config.yaml
num_key_value_heads: 2
head_dim: 32
hidden_act: "gelu"
norm_eps: 1e-05
positions: "rope"
bias: "all"
parallel_block: true
init_std_qkv: 0.0625
learning_rate: 0.00885
lr_head: 0.0127
decay_fraction: 0.889
final_lr_fraction: 0.02
doc_mask: true
max_steps: 5613
dataset: "wikipedia_en"
Each number is 128 + 24 x the weight over its row's rms, rounded and kept within 0 to 255. Layers, rows and columns count from 0. The size above them is the row's rms in percent of the matrix's.

# layer 13 MLP down (transposed), 128x64, rms 0.153, rows 111-127, columns 0-63
size [ 94  98  99 115  92  84  92  92 106 103 111 103  98  94 104 100 112]
[[ 90 135 144  99 141 103 130  98 103 175  91 175 127 124 119 170 157 152  81 151  97 107 149 137 151  98 141 118 152 123 147 134 130 126  96  84 124 152 109 140 131 122 126  65 125  99 141 104 131 170 140 135 160 141 124 105 145 122 109 132 126 104 109 109]
 [114 139 162 115 133 126  96 174 113 136 162 121 131 106 112 170  95 113 168 130 165 137 104 142 148  83 106 132 167 161 128 119 159 133 120 146  82 116 157 162 123 102 142 174 122 160 122 112 138 112 122 149 142 128 134  98 142 105 150  86  95 105 121 103]
 [128 127 160 134 106 143 105 135 154  72 111 123 105 106 164 102 108 123 168 126 149 159  74 138 112 132 122 146 115 114 127 171 127  97 117 139 152 147 132 123 110 135 163 159  93 153 149 145 114  65 144 115 129 159 110 177 148 143 110 105 122 121 142 101]
 [142 140 117  88 125 118 163  96 130 126 133 148 105  89  99  99 126 123 153 158 167 120 126 149 112  82 124 150 126 119  80  86 122 151  91 144 124 150 127  87 159 164  98 116 149 166 148 116 105 143 125 145 102 117 142 175  98 141 121 154  92 131 140 123]
 [164 118 182 130 132 124 136 143 125 128 121 144 140 119  89 101 160 171 131 119 106 131 101  80 148 113  73  91 141 144 131 133 120 112 116 123  90  95 145 138 109 136 156 170 122  78 127 140 127 113 147 131 130 116 121  99 119 122 137 129 128 172 154 191]
 [112 121 104 124 125 133 115 140 108 113  95  97 140 164 163  99 127 142 157 123 122  78 156 132 114 143 121 133 156 135 157 144 115 115  96 109 143 137 188 100 127 124 120 156 169  70 139 112 163 106 117  62 145 104 119 127 134 115  99  99 136 137 101 130]
 [191 161 162  97  87 147 129 170 117 131 136 131 123  96  99 138 151  96 193 121 146 131  79 140 153 129 113 142 109 127 118 145 139 124 154 124 166 141 157 121 136 149 117  97 121 112 138 126 140 110 143 154 145  90 145 126 133 113 109  88 106 158 155 122]
 [126 132 103 111 127 115 156 102 156 115 157 177 138  60 160 132 138 110  28 141 137 111  95 141 135 130 113  99 123 144 116 110 123 125 121 116 158 147 147 128 165 122 114  98 155 156  91 138 124 130 131 149 112 102  96 130 124 128 141 123 133 137 127 112]
 [137  98 147 102 118 168  98 118 149  89 119 124 100 126 114 125 132 160 143 143  83 128 138 119 169 139 147 135 129 107 105  84 126 198 141 110 177 105 101 153 146 122 117 145 139 137 151 125 127 109 122 106 119 147  77 152 130 114 130 155 114 178 153 148]
 [106 151 128 102 145 109 113  91 156 101 175 126 139 127  97 154 104 150 128 116 131 163 185 147 100 124 139 144 113 108  85 147 152 140 120 164 160 124 170  92 107 112 131 105  99 101 140 131 131 155 123 127 145 147 115 116 141 108  86 133 133 151  98  75]
 [128  96 110 124  99  81 118 111  83 168 159 140 116 120 107 149  96  96 121 101  98 140 111 117 143  99 122 139 100 162 122 174 169 111 137 132 111 136 129 104 115 131 144 161 141 104 129 180 121 100 136 166 133 182 133 137 135 143  99 114 117 107  93 138]
 [122 157  93 119 141  98  97 112 132 118 167 154 169 139 129 128 155 122 212 153  96 155 129 136 173 123 139 125 113 130 122 140  74 142 139 119  97 119 142 124 131 114 143 127 111 157 151 102 105 155 141  85 116 132 141 153 133 105 123 145 127  75 121 114]
 [145 124 126 129 111  81 166 153 124 124  90 144 146 115 126 125 127 131  92 111  90 151 140 128 114 130 123 115 140 112 114 152 160 100 101 138 157 135 197 102 126 108 170 122 184  97 142 156  99 118 113  91 126  99 175 118 125 125 144 138 124  90 114 151]
 [108 105 135  55 139 129 135 151 155 194  82 162 111 133 142 103 171 163 139 123 145 114  96 128 112 108 106 147 143 139 161 126 112 125 125  95 152 130 138 146 141 115 142 129 143 162 129 107 145 152 110 153 151  95 100 128 104 109 102 135 151 107 152 149]
 [139 182 118 107 105 155  82 144 137 149 131 116 117 104  97 143  90 114 113 106 160 138 144 123 125  79 143 141 156 123 137 101 123 134 177 124 151 148 177 128 104 121 136 126 121 171 133 174 145 116 141 122  98 102 147 123 112  92 151  90 157 133 151 155]
 [142 105 153 110 159 119 120 124 111 100 118 124 123 128 105 177 134  85 145 160 127 157 153 117 104 180 158  54 100 141 119 129 141 115 129 156  84 156 110 133 131 133 134 145 128 119 136 103 123 112 137 117 169 128 157 139 113 128  65 150 135 119 136 160]
 [120 152 153 126 163 127 141  81 141 133 132 147 127  69 155 105 128 108 119 140 138 164 110  88 100 131 115 137 142 152 128 142 111 146 116 119  87  66 137  91  96 143 107 121 134 121 142 140 116 137 157 169 103 135  74 120 118 140 159 146  98 139 124 170]]
# layer 13 MLP up, 128x64, rms 0.209, rows 112-127, columns 0-63
size [ 97  97 102 101  86  94  84 105  97 101  90 104 103 103  95 105]
[[118 168  91 114 133 129 130 141 140 156 130 114 125 122 161  80 122 141  99 122 102 154 133 113 130 159 155 131 152  97 137 154 165 119 147 108 156 119  57  97 134 142 148 132 105  73 115 130  98 145 181  99 131 126 107 149 102 139 114 171 140 131 134 136]
 [138 111  94 109 107  83 131 100 101 144 118 144 163  92  97 172 149 106 101 129  81 123 172 114 110 142 135 144 141 161 136 122 147 163 132 159 125  91 143  96 120 138 130 116 144 137 122  94 132 153 110 143 156  91 139  93 110 157 134 134 110 125 106 184]
 [116 101  92  89 127 125  96 115  97 116 137 153 160 148 116  95 126 131 145 133 142 116 131 150  97 103 125 158 128 190 112 158 142 166 159 114 121  79 131 111 134 110 149 137 115 119 143 156 107 115 141 124 132 149 113  85 116 168 150  99 159 151 126 185]
 [ 86 117 127  80 112 128 159 105  99 111 158 174 128 110 146 117 151 156 139 108 116 138  87 127 123 151 105 144 103 139 143 132 123 107 131 154  92 108 165  90 107 115 134 105 136 128 111 134 132 165 134  96 109 151  97  93 134 151  94 125 183 110 172 122]
 [170 116 113 129 135 107 171 120 147 119 138 173 120 137 109 108 159 137 116 161 108 134 123 118 112 149 117 133 108 157 109 159 158 107 180 142  88 104  67 119 113 169 105 102 102 141 130 143 112 141 112 144 122 141  85 131 121 139 141 192 132 122 143 103]
 [ 87 116 120 144 138 117 133 119 145 134 110  89 129 143 166 110 163 140  88 143 103 167 185 130 111 120 120 117  85 144 131 127 120  94 114 138  99 130  98 128 143 132 160 164 114 102 106 170 149 174 141  92 161 134 118 136  91 161 127 134  98 115 140 161]
 [137 119 154 133 150 139  94 137 138 146  93 116 161 160 109 146 115 133 198 113  96 157 157  99  94 162 149 148 149  99 176 153 149 129 146 116  86 159  97  92 122 112 140 139 101 124 117 124 119 115 151 140 123 133 132 120 102 117  83 114  99 117 160 127]
 [108 139 119 107 132 150 108 174 123 116 129 135 151 150 119  86  77 148 120 146 139 137 144 157 138 105 152 169 183 154 142 122 129 140 114 133 116 136 119 122 158 170  91 126 121 164 125 135 114  86 116 167 121 124 111 118  96 163 168 147 101 107  86  98]
 [159 127 127 126 107 151 120 141  93 133 100 128 135 140 117 104 134 131  71 112 120 133  91 148 162 137 109  97 135 141 132 165 135 107 140 113 117 147  67 130 160 160 103 175 115  98 108 155 125 143 101  71 169 101 137 136 144 147 111 146 133 110 171 128]
 [120  81 175  96 112 112 103 145 135  91 132 145 116 131 137  95 129 127 118 159 156 127 127 121 161 106 164 146 149 114 127  89 126 133 143 119 149 115 138 151 161 128 154 174  48  99  88 149  97 120 105 121 152 126 120 133  98 129 132 150 113 120 120 156]
 [145  82 149 160 126 173 160 141 165 145 100  95 126 138 126 141  75 125  77 100 132 126 106  78 107 145 114 125 121 139 140 148 158 149 113 132 151 120 141 143 123 132 136 147 151 122 125 142 146 108  88 128 169  84 119 117 142 190 126 150 110 143 137 137]
 [141 117 113 194 152 155  87 124 120 115 138 101 157 140 126 101  80 134 119 122 118 118 126 156 129  91 138 135 147 167  89 165 106 129 114 135 119 138 101 144 155 127 133  81 150 143 133 125 111 101 126 117  76  90 138 127 123 129 128 128 148  93 184 153]
 [145 122 125 182 105 130 109 168 118 126 182 107 148 102 124 185 127 107 123 142 144 124 112  93 183 140 114  89 123 137 110 119 138 136 123 122 145 115 136 163  92 150 133 135 104 109 153 153  88 113  91  91 153 124 174 125 121 153 113 126 141 152 110 121]
 [129 118 106 139 112 144  75 172 123 149 141 125 149 121 116 141  89 160 105 151 139  82 151 125 145 135 100 129 119 179 134 124 110 103 121 164 145 103 153 131 120 131 105 118 181 165  88 111 117  76 109 124 104 106 124 132  87 148 128 115 154 112  96 139]
 [ 84 130 137 129 101 160 110 108 162 143 137 153 104 128 124  98 122 143 112  93 127 140 130 168 201 128 128 122 136 125 130 167 141 107 165 124 129  87 117 139 142 108 112  99 106  94  99 189 131 116 112 141 129  96 128 147 121 171 116 105 108 164 135 144]
 [110 162 114 107  91 130  82 137 109 167 116  85 132 116 140 129 157 169 109 155 146 119 169 142 122 120 157 136 162 124 105 133 109 101 153 132 114 111 108  82 132 143 122 114 103  76  98 113 159 150 149 108 130 167 131 149 105 152 158 117 149 141  85 135]]